From a checkpoint of a small transformer trained on Wikipedia: 1296M tokens, 4944 steps.
Each number is 200 + 30 x the weight over the matrix's rms, rounded and kept within 0 to 999. Layers, rows and columns count from 0.

# layer 6 MLP up, 896x384, rms 0.16, rows 446-464, columns 128-255
191,226,192,181,179,264,173,157,239,183,170,213,232,148,191,216,284,200,215,233,267,178,194,131,232,188,228,205,229,255,192,203,149,186,218,175,195,152,190,263,154,132,172,214,278,238,172,183,293,246,200,161,213,220,247,186,194,167,184,170,189,187,217,161,188,126,226,157,158,132,225,257,184,192,166,211,210,215,198,226,219,258,136,220,142,218,195,194,198,265,176,186,173,188,261,248,172,184,183,254,207,192,180,232,198,173,192,209,190,197,176,127,168,159,193,233,257,222,221,177,211,189,175,267,207,258,174,180
179,227,171,223,181,201,176,191,232,177,147,209,238,243,191,189,179,209,197,220,242,207,136,253,231,191,171,184,132,189,223,224,152,149,186,180,174,209,218,207,190,214,214,172,208,163,212,235,164,253,178,214,217,202,153,171,199,189,228,185,228,242,237,209,205,190,188,205,174,201,208,161,180,252,232,244,217,190,221,198,218,188,163,184,189,195,262,287,190,175,228,174,179,179,151,129,190,154,214,223,186,198,228,236,216,200,166,263,165,229,173,203,234,196,191,177,197,208,196,206,226,205,228,132,216,186,259,173
251,139,239,237,203,162,249,104,282,238,195,217,227,243,237,250,240,193,190,201,185,243,176,156,182,213,221,187,195,219,175,163,166,200,186,285,219,168,181,195,194,242,239,162,194,144,201,198,200,232,196,185,205,190,220,198,140,169,190,201,189,150,190,180,240,198,127,194,224,205,188,201,158,222,205,252,189,167,132,199,261,204,239,190,237,226,204,247,161,155,171,178,215,254,158,179,194,141,217,206,261,221,153,206,207,181,207,232,195,247,231,187,201,234,241,197,204,203,168,194,215,208,235,208,188,224,181,125
230,173,256,197,226,182,209,187,217,199,195,169,196,202,184,311,185,199,224,159,169,218,176,269,236,200,243,183,181,257,166,221,136,175,224,169,159,219,195,184,227,166,193,169,164,186,193,200,184,245,264,203,195,197,210,217,197,183,206,170,213,195,221,181,201,208,143,140,169,199,205,205,184,203,164,189,222,230,167,199,197,222,201,165,147,207,180,140,198,155,269,139,237,215,180,223,238,180,180,271,158,213,145,200,216,267,158,192,235,250,188,229,154,185,224,206,188,208,196,138,158,153,174,180,149,248,176,179
231,224,200,198,199,167,225,167,196,184,182,242,188,170,182,143,205,152,231,232,202,209,184,219,149,228,200,136,208,204,184,183,214,203,202,221,196,170,172,181,210,104,189,253,187,143,189,183,174,176,214,204,173,172,224,212,207,156,215,116,201,186,179,202,195,225,224,174,221,267,172,187,195,211,205,160,271,237,177,208,157,173,218,220,226,176,151,220,210,171,195,180,207,184,212,128,126,237,219,179,207,232,174,173,178,197,203,209,221,159,204,191,221,204,244,182,175,169,200,164,253,199,222,192,227,206,283,181
242,196,178,184,218,189,194,252,233,208,196,192,232,174,241,224,189,177,242,178,179,199,140,196,230,162,210,198,205,232,163,171,245,175,192,213,212,206,202,159,181,250,136,216,234,216,176,201,225,198,229,223,226,180,162,173,192,216,202,188,196,195,162,221,270,180,203,208,138,192,214,261,235,167,213,128,240,205,180,186,129,215,235,169,199,127,173,206,243,204,199,264,249,251,188,186,263,131,221,178,216,211,123,244,239,181,209,156,189,241,198,209,164,192,291,191,201,161,243,153,232,195,161,181,210,168,176,217
201,195,232,186,193,221,225,156,186,248,207,206,216,241,231,150,224,206,212,182,256,199,217,211,179,228,164,174,166,227,186,185,206,209,159,212,220,169,220,210,225,200,175,216,203,206,219,193,171,186,209,183,196,167,242,163,210,183,178,185,225,185,193,198,179,181,214,250,190,216,191,236,133,179,183,226,210,177,183,259,216,189,237,258,216,211,222,170,199,222,206,171,175,246,219,189,159,207,212,197,182,257,179,205,178,209,197,245,193,217,194,190,190,215,167,253,180,174,212,189,189,200,206,238,179,188,197,218
189,231,178,193,176,186,181,190,149,219,131,167,193,182,165,201,218,233,183,207,230,222,230,220,220,194,218,188,221,190,211,227,185,222,172,201,199,204,189,192,162,194,216,219,223,156,218,197,227,214,166,147,276,225,233,188,184,220,162,191,229,193,198,187,193,209,182,209,250,212,159,152,235,160,156,199,185,205,230,173,208,179,189,246,176,189,200,169,255,174,238,172,221,166,200,183,208,276,239,205,196,176,207,200,242,232,217,198,209,169,125,158,224,270,207,191,171,198,233,221,187,195,220,143,184,190,238,205
167,221,210,193,222,198,234,212,216,202,173,152,208,210,190,205,219,169,185,230,231,217,243,162,197,243,205,163,143,270,160,206,221,213,170,216,180,126,191,234,222,239,180,201,231,197,192,166,246,208,197,217,168,139,208,153,253,221,218,226,164,248,213,222,187,185,210,180,199,161,246,218,222,170,264,164,187,165,222,182,118,158,204,209,196,187,197,205,189,214,209,222,179,241,163,240,194,191,180,165,162,172,210,199,174,169,248,178,208,221,182,238,200,206,140,188,168,236,203,215,235,180,191,198,194,223,213,196
189,252,209,218,237,218,211,192,165,192,158,218,262,250,189,232,202,212,185,190,216,174,259,196,228,165,166,240,143,224,168,152,187,162,213,189,166,218,196,162,211,196,214,206,272,177,161,183,207,212,206,222,211,191,215,232,183,194,181,195,219,182,224,196,231,181,169,164,144,185,183,171,191,175,190,205,158,152,202,192,132,169,204,211,211,192,163,197,186,184,192,151,238,167,212,192,203,188,218,162,193,171,189,227,242,219,173,201,218,242,216,208,245,210,169,220,160,191,162,199,233,231,239,205,181,167,154,258
171,176,148,171,217,208,266,168,190,205,186,221,175,265,235,193,253,240,214,201,244,193,151,220,186,258,199,116,207,243,229,184,167,219,194,159,162,166,177,174,207,228,185,161,196,178,189,196,152,241,215,155,220,185,247,258,160,222,199,184,216,144,169,231,152,177,252,161,188,193,241,212,182,230,164,158,227,227,203,175,219,132,233,234,212,158,175,199,188,160,208,253,190,191,231,190,151,235,228,206,113,262,180,170,182,208,262,234,202,156,172,184,190,159,180,213,177,184,209,188,231,221,188,203,200,177,201,142
189,217,232,206,189,221,225,162,159,229,272,220,175,237,204,183,224,176,152,220,157,221,209,208,203,222,193,217,206,176,200,253,191,228,229,216,216,193,194,224,203,202,155,185,202,180,190,181,199,182,215,292,211,205,199,162,196,194,171,184,208,205,144,235,185,210,221,183,237,210,212,189,200,170,219,142,210,211,180,188,221,189,170,163,148,211,219,203,233,167,230,226,188,197,216,251,167,164,197,149,197,187,219,239,206,212,184,270,171,192,241,257,167,234,176,226,247,216,202,212,216,167,192,206,198,199,222,234
188,178,208,203,218,270,205,258,207,190,161,253,187,195,211,225,233,246,207,194,250,256,187,263,159,195,246,255,199,158,204,163,194,207,256,195,217,161,242,212,192,277,231,213,147,275,198,136,242,194,178,166,228,217,226,197,180,160,169,218,183,207,209,207,245,222,227,186,233,185,189,136,249,195,224,210,212,249,191,201,223,154,203,246,213,204,185,202,200,214,201,217,209,143,201,169,232,183,238,232,168,188,152,194,162,214,180,193,175,151,145,160,222,204,233,196,195,178,238,189,195,210,238,174,198,178,228,152
186,191,188,176,184,204,167,195,198,151,170,193,213,158,209,128,223,199,191,174,204,182,236,191,184,186,195,220,171,167,220,201,173,190,181,195,199,231,189,207,228,219,194,217,219,168,191,190,193,241,161,261,183,223,241,188,177,141,147,181,179,203,256,228,220,263,184,222,220,236,185,277,282,226,201,221,215,210,133,188,237,230,200,196,154,182,235,164,213,185,179,208,166,195,168,212,200,232,231,199,234,171,217,230,216,176,158,197,186,196,219,172,214,216,204,187,204,216,172,182,215,214,196,197,175,219,190,231
224,209,158,283,181,188,217,212,228,183,221,206,168,250,228,191,207,255,113,206,178,234,199,176,229,176,138,206,211,189,234,207,147,198,181,129,129,229,243,207,165,155,170,216,195,155,114,232,239,137,215,193,144,237,267,157,209,213,192,218,224,249,239,195,275,197,162,240,191,284,198,228,208,186,173,180,161,201,187,247,237,178,177,193,232,135,153,257,166,186,200,185,195,241,207,143,205,246,158,227,170,165,193,238,222,252,194,135,285,191,210,229,174,224,182,194,213,232,245,161,196,164,176,208,212,208,209,243
196,179,192,197,221,246,196,192,204,231,204,233,126,207,167,185,180,197,166,165,178,203,259,211,203,208,179,150,197,217,184,195,150,134,251,210,199,182,216,201,202,216,218,148,164,162,248,264,184,180,177,206,207,130,203,197,232,209,176,178,211,191,185,219,233,199,214,215,147,168,203,221,265,175,148,251,189,212,211,180,255,165,207,240,204,146,201,188,190,229,188,222,183,179,209,228,188,155,218,200,213,198,196,215,213,218,224,189,234,200,170,236,152,176,131,215,205,252,188,202,158,219,187,221,196,214,152,249
162,198,230,214,205,206,263,191,194,213,219,210,203,195,185,194,197,202,230,180,201,219,184,212,188,165,189,224,190,199,200,211,200,213,162,194,187,240,212,231,223,230,151,226,163,246,168,205,196,185,257,209,198,157,178,177,181,160,244,178,156,216,218,171,218,189,166,162,181,233,190,185,202,235,209,252,201,227,169,218,189,215,192,174,191,190,227,240,176,195,151,218,216,203,226,220,181,174,205,228,198,239,236,243,196,136,130,233,220,195,220,261,248,170,240,202,216,181,234,211,211,238,147,202,220,208,219,180
219,196,212,216,193,186,212,201,194,209,201,196,219,170,270,174,217,207,225,166,183,186,211,162,193,234,196,237,276,204,155,169,229,217,228,242,205,217,271,255,198,208,121,203,175,234,181,212,176,204,155,151,217,197,252,186,215,211,191,209,223,254,198,239,200,175,154,208,179,127,206,153,206,192,202,208,225,148,256,182,133,229,239,223,198,207,237,208,169,208,169,166,217,228,162,210,187,219,253,177,163,199,226,168,163,229,180,141,211,129,200,183,167,172,214,238,198,181,217,237,187,212,193,219,166,197,173,181
202,223,196,174,193,120,229,225,188,205,220,211,185,153,171,250,187,188,181,136,241,214,107,166,238,188,179,230,209,267,200,235,237,158,136,250,166,224,185,201,206,255,193,178,172,243,155,210,202,191,191,168,162,211,216,215,194,168,206,172,202,229,206,200,209,209,165,178,152,214,249,275,235,215,154,159,189,194,227,177,219,213,165,190,194,167,155,195,190,153,142,217,186,268,210,180,210,190,229,226,214,178,207,178,185,227,188,167,173,164,263,179,180,278,240,209,193,214,248,205,215,249,213,202,205,230,190,239
# layer 6 MLP down (transposed), 896x384, rms 0.157, rows 446-463, columns 128-255
182,183,205,245,169,210,185,202,186,199,246,227,182,193,211,217,178,209,200,207,194,197,235,226,202,182,184,250,240,169,196,229,187,202,209,198,194,206,234,228,261,203,184,177,201,269,218,201,184,176,283,191,185,214,241,200,222,195,234,219,142,184,223,202,219,208,201,155,203,207,239,201,227,209,215,181,184,153,234,183,173,140,170,198,198,201,161,244,215,244,254,168,210,235,226,204,255,141,184,259,194,208,112,187,183,201,209,221,195,171,192,212,229,185,221,170,198,201,195,158,231,224,217,268,187,193,159,226
229,216,134,183,200,224,188,180,167,264,145,214,179,221,221,175,173,201,202,218,222,207,196,218,217,181,125,230,237,171,165,214,207,171,105,204,150,215,170,228,239,198,244,192,239,196,179,210,231,255,181,184,154,158,181,167,159,208,219,206,254,227,177,210,202,243,161,229,202,239,195,243,138,250,220,194,215,233,223,209,198,142,157,194,204,176,137,206,215,251,150,236,257,155,153,169,229,277,203,209,170,163,222,190,255,210,196,149,204,212,207,226,204,196,177,181,114,211,187,165,243,173,175,205,180,199,230,194
172,147,167,186,163,205,232,166,239,237,154,195,178,231,180,221,216,170,133,230,229,225,200,183,215,221,190,245,226,214,186,218,119,177,181,234,199,153,234,199,224,260,236,169,234,179,216,263,185,222,257,186,232,247,261,179,108,214,215,157,220,172,182,227,180,216,204,183,256,225,208,204,176,179,226,227,181,251,169,242,150,171,184,225,184,218,207,196,108,198,196,188,217,255,197,238,182,195,219,174,232,215,202,260,265,207,218,170,233,240,154,193,164,170,219,178,209,170,174,225,228,239,277,179,222,228,210,173
207,233,202,257,222,184,232,163,170,166,243,162,194,179,190,254,199,216,175,150,164,199,197,175,227,230,197,181,224,271,193,183,174,212,182,220,153,231,194,191,226,182,216,240,159,210,251,146,171,178,203,220,198,183,201,201,188,193,160,214,216,201,168,175,237,179,215,199,209,245,178,167,295,224,230,151,200,193,170,171,200,250,214,173,221,226,202,218,228,206,204,155,250,224,167,137,199,165,237,191,175,226,150,229,226,226,163,188,182,198,201,196,198,173,179,200,236,157,229,185,161,198,226,213,183,260,184,233
260,274,164,187,166,198,133,210,140,212,221,177,179,240,231,146,230,247,218,188,132,233,227,208,230,182,228,203,247,235,164,208,193,189,209,176,195,192,189,109,221,211,216,216,205,168,247,190,211,199,165,272,179,227,226,169,205,197,191,237,198,200,233,215,238,188,150,171,196,176,252,203,216,152,178,216,259,181,258,149,209,192,209,162,191,220,191,204,240,181,157,183,177,245,188,166,203,213,233,180,205,233,203,151,192,206,200,175,257,147,197,208,265,199,202,202,233,221,198,209,215,182,195,215,234,188,216,190
192,267,196,199,216,172,207,231,193,203,211,128,268,179,288,228,204,175,170,220,204,227,233,181,204,186,193,196,209,220,222,204,210,210,222,171,138,193,175,219,204,205,177,192,162,245,168,187,219,219,218,209,200,236,190,215,194,204,241,196,180,188,213,200,192,235,186,209,195,191,173,286,187,219,240,216,242,231,167,221,246,147,218,204,174,264,208,247,170,220,230,205,233,212,176,145,136,176,217,186,209,211,261,215,196,190,214,159,185,176,204,234,251,194,219,198,212,213,227,167,217,187,233,176,170,191,165,204
195,164,181,263,203,221,210,231,221,185,224,180,159,152,177,187,192,190,155,200,158,173,150,158,205,189,241,197,179,151,152,171,188,232,233,198,200,190,199,272,233,191,201,177,167,120,223,226,213,209,165,231,235,178,198,177,184,201,267,209,207,236,242,195,180,232,158,180,194,199,146,194,189,256,223,237,194,142,181,231,260,206,201,178,155,195,189,209,194,204,179,210,223,214,226,177,197,210,208,216,218,236,230,198,224,225,195,219,180,177,211,217,140,211,203,225,161,188,188,216,180,141,244,252,197,228,183,218
142,178,212,221,250,234,267,209,207,165,203,241,246,220,184,214,177,183,232,221,215,217,228,233,254,195,179,229,203,219,204,189,181,183,224,215,238,205,240,179,206,206,212,197,206,197,195,173,170,213,162,194,241,193,193,202,187,191,201,209,182,171,224,217,206,239,236,149,208,214,236,178,182,210,216,202,172,195,173,209,186,180,189,260,212,244,245,235,237,228,200,172,197,177,189,233,241,157,170,235,239,211,192,220,221,208,200,217,216,253,210,169,225,206,180,178,209,208,217,213,193,176,216,253,112,245,227,225
183,159,186,182,211,178,240,176,205,179,171,164,196,177,194,210,181,179,186,181,210,178,173,215,201,181,251,260,215,205,185,193,235,197,203,205,136,249,214,239,149,183,172,270,216,158,188,196,161,236,207,217,168,195,172,186,222,191,170,195,207,193,193,182,182,241,214,193,221,151,183,229,159,216,250,231,191,171,183,177,219,182,177,189,134,229,180,201,242,185,203,182,105,131,156,152,189,195,231,227,212,201,184,185,194,177,193,189,215,239,183,225,193,188,210,149,196,182,185,193,157,231,163,244,166,232,184,230
224,192,213,186,246,133,209,217,202,222,198,238,276,222,178,167,238,239,164,226,174,200,217,168,201,159,185,254,216,224,198,178,156,224,184,201,224,192,288,134,128,169,197,170,223,194,187,196,203,186,234,186,187,200,185,190,213,174,195,217,201,248,246,172,176,221,194,218,198,237,158,193,185,224,139,157,191,191,172,175,196,232,195,176,205,226,240,197,215,221,188,168,230,145,229,215,223,124,184,218,211,210,187,187,247,139,203,204,183,250,147,195,186,198,157,243,223,227,179,177,208,201,217,174,158,254,235,181
309,201,149,126,162,170,218,235,170,258,200,179,197,194,216,207,199,205,205,181,200,200,200,221,162,217,127,165,236,213,137,190,155,204,161,279,232,221,202,219,175,228,209,234,265,249,230,232,206,235,187,167,183,202,177,213,182,160,164,195,242,238,186,193,161,229,204,176,266,220,191,195,200,225,210,160,220,256,220,218,183,215,196,258,216,221,178,221,217,154,163,223,185,158,219,179,136,190,181,199,178,265,200,209,183,236,225,214,229,230,213,197,233,164,209,220,207,202,236,196,238,194,138,205,222,223,202,148
189,198,220,191,209,232,187,211,169,210,214,245,199,212,157,225,202,194,133,198,186,195,258,171,210,195,169,186,177,202,261,212,212,185,181,202,191,211,195,181,160,152,184,181,221,252,219,200,215,140,191,188,184,228,221,197,206,232,164,176,169,179,291,203,221,192,164,211,166,185,226,188,206,207,180,219,157,185,164,217,175,170,167,200,204,215,206,202,166,202,213,251,194,203,194,196,210,192,218,209,215,233,173,150,157,194,206,199,208,195,199,196,203,138,193,234,186,220,165,176,175,175,238,191,234,185,203,207
191,242,179,161,201,231,201,240,181,223,209,185,181,218,229,209,259,220,211,198,202,269,201,220,211,228,158,197,183,202,192,243,139,202,253,198,221,144,203,206,191,244,141,204,180,244,210,201,182,228,168,203,237,222,192,194,163,184,159,217,214,208,186,219,211,192,189,229,255,165,211,237,214,221,147,179,188,199,191,176,195,126,209,211,173,266,178,136,192,183,168,221,279,203,233,219,232,139,203,249,246,171,160,272,242,188,223,159,171,147,160,233,193,169,200,186,154,135,258,185,167,210,194,216,225,204,209,193
247,200,196,249,233,179,159,193,237,214,210,168,197,215,226,179,216,133,215,181,179,240,247,218,176,167,202,246,186,156,198,168,220,225,167,215,204,221,203,276,223,210,179,217,223,190,150,199,210,212,188,174,248,153,207,192,182,221,275,188,181,244,220,190,248,139,178,244,245,236,194,255,189,247,174,212,291,233,183,210,202,199,144,182,216,204,191,201,196,180,159,220,227,147,230,186,203,172,238,213,228,248,225,195,216,178,192,190,209,218,182,198,180,224,191,169,145,189,187,210,180,233,185,174,195,168,208,195
178,243,186,198,199,230,190,236,191,199,201,198,206,219,212,248,160,213,196,179,182,192,206,208,168,219,240,225,162,201,188,247,202,190,185,182,192,172,206,240,132,165,195,195,168,236,196,194,211,128,138,191,205,204,223,133,199,222,123,237,201,232,181,259,220,220,206,278,209,244,209,253,196,178,177,134,221,252,196,175,204,216,214,205,243,194,204,172,180,195,210,184,237,261,217,164,178,191,207,235,173,246,239,212,174,199,190,200,250,250,223,164,234,228,146,247,217,205,167,173,162,257,204,230,171,203,157,181
183,152,212,240,173,200,188,242,169,191,213,220,238,168,203,230,194,205,179,216,186,177,225,218,223,229,188,216,209,237,202,181,191,189,213,179,220,228,226,212,166,184,190,222,179,177,219,179,216,203,246,208,205,217,197,207,205,199,213,223,177,155,187,141,201,195,207,224,157,182,212,227,217,210,203,179,181,154,217,242,143,219,252,210,153,191,228,212,205,210,143,115,210,191,184,241,201,197,213,224,212,251,158,244,198,200,234,235,152,205,196,184,216,209,203,204,178,172,223,173,216,174,212,178,213,207,213,225
155,203,220,230,208,226,204,217,222,180,202,180,203,236,163,160,209,197,187,178,236,198,224,177,195,201,201,230,168,193,156,244,154,221,218,213,243,176,205,204,206,193,184,190,174,237,215,163,239,268,213,232,212,190,226,169,192,213,208,180,169,165,181,199,174,206,205,166,185,153,161,242,175,209,214,210,238,225,219,237,236,192,207,202,194,209,159,214,248,187,213,195,228,227,154,246,214,187,208,229,195,184,190,229,183,224,232,129,207,190,204,187,246,158,180,209,237,213,227,188,177,208,213,229,160,180,171,219
213,197,201,137,172,239,142,178,241,194,188,183,175,237,160,152,181,238,209,204,180,170,225,159,179,186,223,246,197,198,188,231,178,222,216,205,233,191,243,149,231,201,229,222,178,237,175,170,165,202,209,198,157,227,200,230,215,208,250,189,176,209,152,220,178,233,233,191,172,217,217,180,210,219,230,158,188,204,177,173,204,147,208,190,211,212,264,199,178,217,178,180,176,143,193,217,200,195,218,207,128,196,210,208,172,247,211,163,178,197,211,212,217,211,203,163,222,158,218,257,252,175,200,228,209,167,233,160
# layer 6 MLP gate, 896x384, rms 0.149, rows 447-464, columns 128-255
239,232,175,139,232,206,199,154,219,217,204,214,201,166,167,184,191,168,211,221,176,246,149,180,192,145,184,183,132,230,258,153,186,246,187,203,205,198,223,200,233,168,190,173,190,184,270,134,234,198,245,193,191,207,185,164,195,196,216,200,227,186,205,190,190,241,150,131,196,226,154,238,197,192,218,176,228,162,139,212,221,234,205,186,156,174,194,170,205,178,218,174,155,217,223,188,176,193,259,233,232,210,236,189,201,199,217,233,142,199,230,248,178,222,266,218,233,179,206,226,190,175,193,233,209,171,118,225
170,150,234,172,234,217,191,173,216,159,219,180,183,204,209,201,149,164,156,230,241,149,205,189,203,157,193,186,268,115,230,215,207,186,228,200,170,228,217,151,214,168,223,177,240,191,221,199,195,201,203,214,102,250,147,228,244,201,221,184,231,215,177,162,176,193,193,137,168,231,214,207,237,203,189,157,194,198,206,211,224,184,182,172,156,210,178,160,254,198,146,181,212,149,237,180,196,216,172,233,193,186,262,169,222,188,191,183,137,169,202,185,231,191,256,231,236,182,206,211,206,232,205,238,206,233,188,194
152,229,180,186,219,199,174,188,212,155,178,227,188,174,138,172,167,189,167,213,180,209,238,155,268,155,187,152,176,197,178,200,207,248,163,184,157,201,216,177,158,200,190,206,274,233,157,204,214,234,238,191,194,207,259,194,203,193,208,205,190,157,185,262,165,184,206,260,252,186,208,206,184,215,134,186,191,213,203,200,187,179,198,175,214,198,190,192,197,201,207,219,176,188,175,207,246,197,174,223,163,186,221,180,227,228,199,148,242,207,222,210,183,175,188,225,162,207,234,224,200,194,217,198,229,227,219,197
153,230,203,192,231,219,203,134,211,199,184,215,227,176,204,221,221,147,131,170,228,191,174,193,200,238,175,168,199,164,235,210,175,188,230,172,158,192,266,243,196,204,187,244,222,207,159,191,247,236,175,162,141,181,201,218,172,193,237,170,218,197,163,196,259,234,158,181,191,223,163,170,152,208,190,192,205,171,169,236,179,169,144,172,197,245,188,219,191,226,209,261,191,186,176,170,171,186,166,198,224,193,164,185,173,238,179,214,138,250,210,146,186,237,184,188,157,151,145,218,187,190,219,202,164,223,237,191
203,227,243,188,203,197,239,187,187,203,235,160,191,211,185,182,211,188,153,207,268,219,244,186,181,236,218,259,236,188,226,204,262,190,280,183,184,219,224,193,186,161,187,191,246,205,248,186,231,191,205,158,219,183,169,206,173,212,218,249,197,217,174,206,200,228,239,168,224,253,206,245,189,155,240,250,180,222,142,202,234,159,276,252,216,181,154,227,198,220,227,233,103,208,213,191,205,177,194,201,218,212,195,198,193,208,194,184,175,223,217,152,274,236,172,185,265,229,205,246,218,195,241,188,243,242,233,185
194,188,241,184,159,180,175,237,192,244,178,193,206,252,172,201,206,256,143,200,150,213,211,120,174,215,220,182,213,211,206,204,200,224,162,183,236,198,222,218,241,177,200,196,262,231,188,228,218,208,186,239,138,178,260,193,232,157,207,220,151,218,219,221,140,179,231,223,211,218,238,204,223,230,170,173,220,166,245,189,179,252,177,251,240,225,213,197,247,281,216,207,193,213,210,195,197,180,197,227,161,198,189,195,223,219,209,144,217,213,173,222,202,212,179,240,215,178,197,219,223,198,185,193,147,196,189,236
201,218,194,210,172,171,195,140,187,175,198,178,230,244,160,175,202,219,154,153,187,219,212,219,184,178,247,187,182,199,240,169,178,238,153,162,194,176,177,201,186,209,194,245,199,186,189,165,186,140,232,191,251,170,189,226,191,210,190,219,181,243,185,194,183,231,234,156,211,192,229,143,248,199,199,198,253,178,237,152,151,183,172,225,219,193,201,212,242,182,223,230,200,135,203,210,200,273,223,190,238,180,193,201,138,229,249,203,196,192,206,178,227,205,217,201,215,230,191,244,201,149,188,160,251,217,174,205
229,189,206,224,212,163,244,189,172,227,187,218,211,155,258,209,194,179,202,186,184,187,159,165,208,214,176,253,184,251,205,189,159,163,227,219,246,210,207,185,172,181,212,180,211,231,223,264,193,210,171,195,199,179,208,198,210,221,189,218,161,221,208,133,197,213,182,292,187,251,160,206,197,179,174,203,231,184,198,202,173,193,210,158,206,262,196,213,168,141,200,204,172,216,187,213,193,245,217,190,189,230,213,277,169,184,172,156,185,190,156,203,151,153,205,170,225,183,225,235,209,184,218,238,191,150,197,208
155,233,189,192,157,221,214,221,184,193,219,183,154,238,207,216,197,181,211,196,180,163,297,193,145,151,186,193,209,194,124,192,278,215,165,230,290,229,178,250,169,230,191,229,203,166,213,171,188,269,213,225,193,198,217,170,233,249,223,165,200,217,176,250,185,190,200,202,190,209,200,241,220,149,196,212,192,193,214,138,182,165,206,145,161,244,234,224,154,198,200,200,159,282,203,218,213,227,234,228,160,148,165,170,133,231,192,199,143,151,190,228,197,205,220,125,232,220,223,182,185,194,151,203,160,206,171,219
200,256,297,187,182,230,185,210,251,171,215,202,190,196,186,155,240,162,125,214,194,204,257,216,212,258,193,164,185,215,157,208,272,224,148,191,231,149,221,203,185,193,202,206,187,164,197,229,192,194,190,238,238,208,209,211,239,101,221,193,166,258,264,222,238,191,211,229,210,170,189,181,271,155,240,245,182,173,193,197,207,209,172,186,128,228,197,190,231,135,189,173,233,235,177,150,256,200,203,265,248,289,228,185,230,263,246,173,163,201,222,206,224,197,214,196,208,181,230,174,151,174,243,217,176,234,198,191
217,188,257,188,148,223,200,187,214,229,215,247,187,202,230,157,198,233,197,119,124,254,183,231,135,183,268,205,195,152,171,237,150,235,161,162,192,216,145,183,207,219,214,180,201,163,217,188,194,155,261,249,244,263,172,201,211,227,207,194,208,146,202,230,132,182,209,162,245,184,211,215,199,210,276,172,221,206,172,214,184,185,173,167,199,210,204,170,233,182,210,253,175,213,186,274,214,208,269,226,124,206,179,225,176,238,207,268,182,213,231,180,213,209,179,216,177,234,205,209,234,147,154,160,181,176,246,259
182,215,190,150,176,189,133,203,212,182,185,202,177,229,197,229,149,201,237,216,168,145,194,165,251,183,192,207,208,216,162,197,201,220,183,225,211,248,215,191,211,174,209,229,239,196,191,189,203,202,208,235,160,192,137,134,220,209,258,188,194,181,198,211,193,239,231,214,165,217,184,208,264,165,208,201,201,162,196,211,206,218,179,190,224,176,209,194,197,177,184,172,194,205,187,223,204,175,171,168,197,252,228,129,230,209,138,217,219,219,244,242,183,226,179,223,282,191,145,138,219,150,218,177,236,189,160,229
174,187,202,196,188,239,213,204,211,204,230,273,121,148,210,198,148,224,256,201,225,162,190,230,240,218,150,176,214,166,242,215,237,222,233,144,173,226,179,177,234,224,188,217,192,202,218,171,190,159,232,193,177,220,153,153,197,188,206,192,174,218,175,196,165,266,201,208,147,210,206,179,181,159,243,206,216,228,232,178,179,153,238,201,175,181,251,214,202,224,175,208,209,197,216,197,159,199,167,203,154,191,206,252,145,198,200,180,219,203,226,208,171,178,246,211,215,245,213,235,153,211,172,226,169,159,203,214
236,241,232,129,169,179,202,233,282,138,191,199,218,222,195,202,203,214,189,210,226,149,145,228,225,167,185,181,262,261,242,170,209,206,179,244,222,178,206,189,221,178,180,148,202,204,210,232,214,209,148,120,189,157,180,185,117,157,197,235,195,230,187,187,210,160,207,209,178,196,218,245,187,234,261,175,252,132,190,220,140,172,194,171,193,203,124,229,201,162,145,180,204,203,161,236,136,234,136,209,177,218,255,193,171,236,230,204,214,206,238,221,227,185,202,145,240,260,190,182,192,211,160,221,199,176,178,192
214,185,213,207,232,195,232,190,202,160,198,176,157,177,225,186,209,193,167,190,208,222,174,203,167,204,169,199,233,199,211,198,234,204,200,207,206,209,196,193,191,174,210,208,205,233,141,242,254,191,181,220,171,160,220,201,161,216,221,175,159,233,202,197,199,198,222,191,223,219,146,214,177,218,176,180,207,187,229,195,226,223,162,211,191,213,227,229,190,245,258,216,217,207,252,151,222,223,195,214,204,220,199,181,156,224,272,265,186,235,211,166,219,197,169,231,243,205,189,177,224,144,174,212,178,149,242,186
203,188,167,208,244,226,219,208,193,225,151,178,210,202,178,190,214,158,184,208,180,224,256,213,183,164,169,206,183,193,201,223,207,198,180,216,183,243,158,256,209,236,195,180,222,219,191,194,162,159,176,207,187,221,176,177,170,224,184,220,237,191,174,165,191,155,187,184,213,212,200,192,192,194,212,211,241,226,206,193,254,221,186,196,162,207,191,166,197,226,206,173,271,193,273,177,149,169,212,176,200,252,204,166,162,181,194,237,188,201,213,197,170,228,184,202,197,220,199,229,163,205,212,184,161,187,205,220
182,197,197,188,227,255,200,243,220,178,239,173,188,157,217,173,184,128,222,146,217,177,191,195,153,197,184,224,186,198,217,155,191,213,190,208,164,174,196,171,194,173,139,184,167,218,258,200,202,209,213,233,155,141,253,173,186,162,223,198,228,165,202,155,202,213,204,131,181,160,167,172,180,248,206,197,286,179,159,236,174,196,209,180,173,231,201,196,202,216,186,206,205,192,182,161,251,186,211,103,214,248,184,179,200,208,188,202,139,216,166,201,210,228,257,211,226,193,218,197,225,179,161,212,172,169,190,175
191,170,204,191,242,189,192,168,163,184,171,167,172,218,234,247,189,164,191,235,180,180,108,160,191,165,191,195,197,191,195,186,242,231,206,208,200,228,180,239,128,221,173,231,210,190,142,225,171,182,247,162,194,196,196,208,201,214,169,203,196,157,159,242,210,200,150,260,133,223,254,251,170,215,166,182,166,186,245,129,183,227,194,210,166,208,213,249,183,158,164,191,202,205,197,197,218,231,226,211,235,225,231,199,195,275,132,215,198,173,156,193,158,216,213,268,177,220,224,128,273,230,212,220,216,185,173,241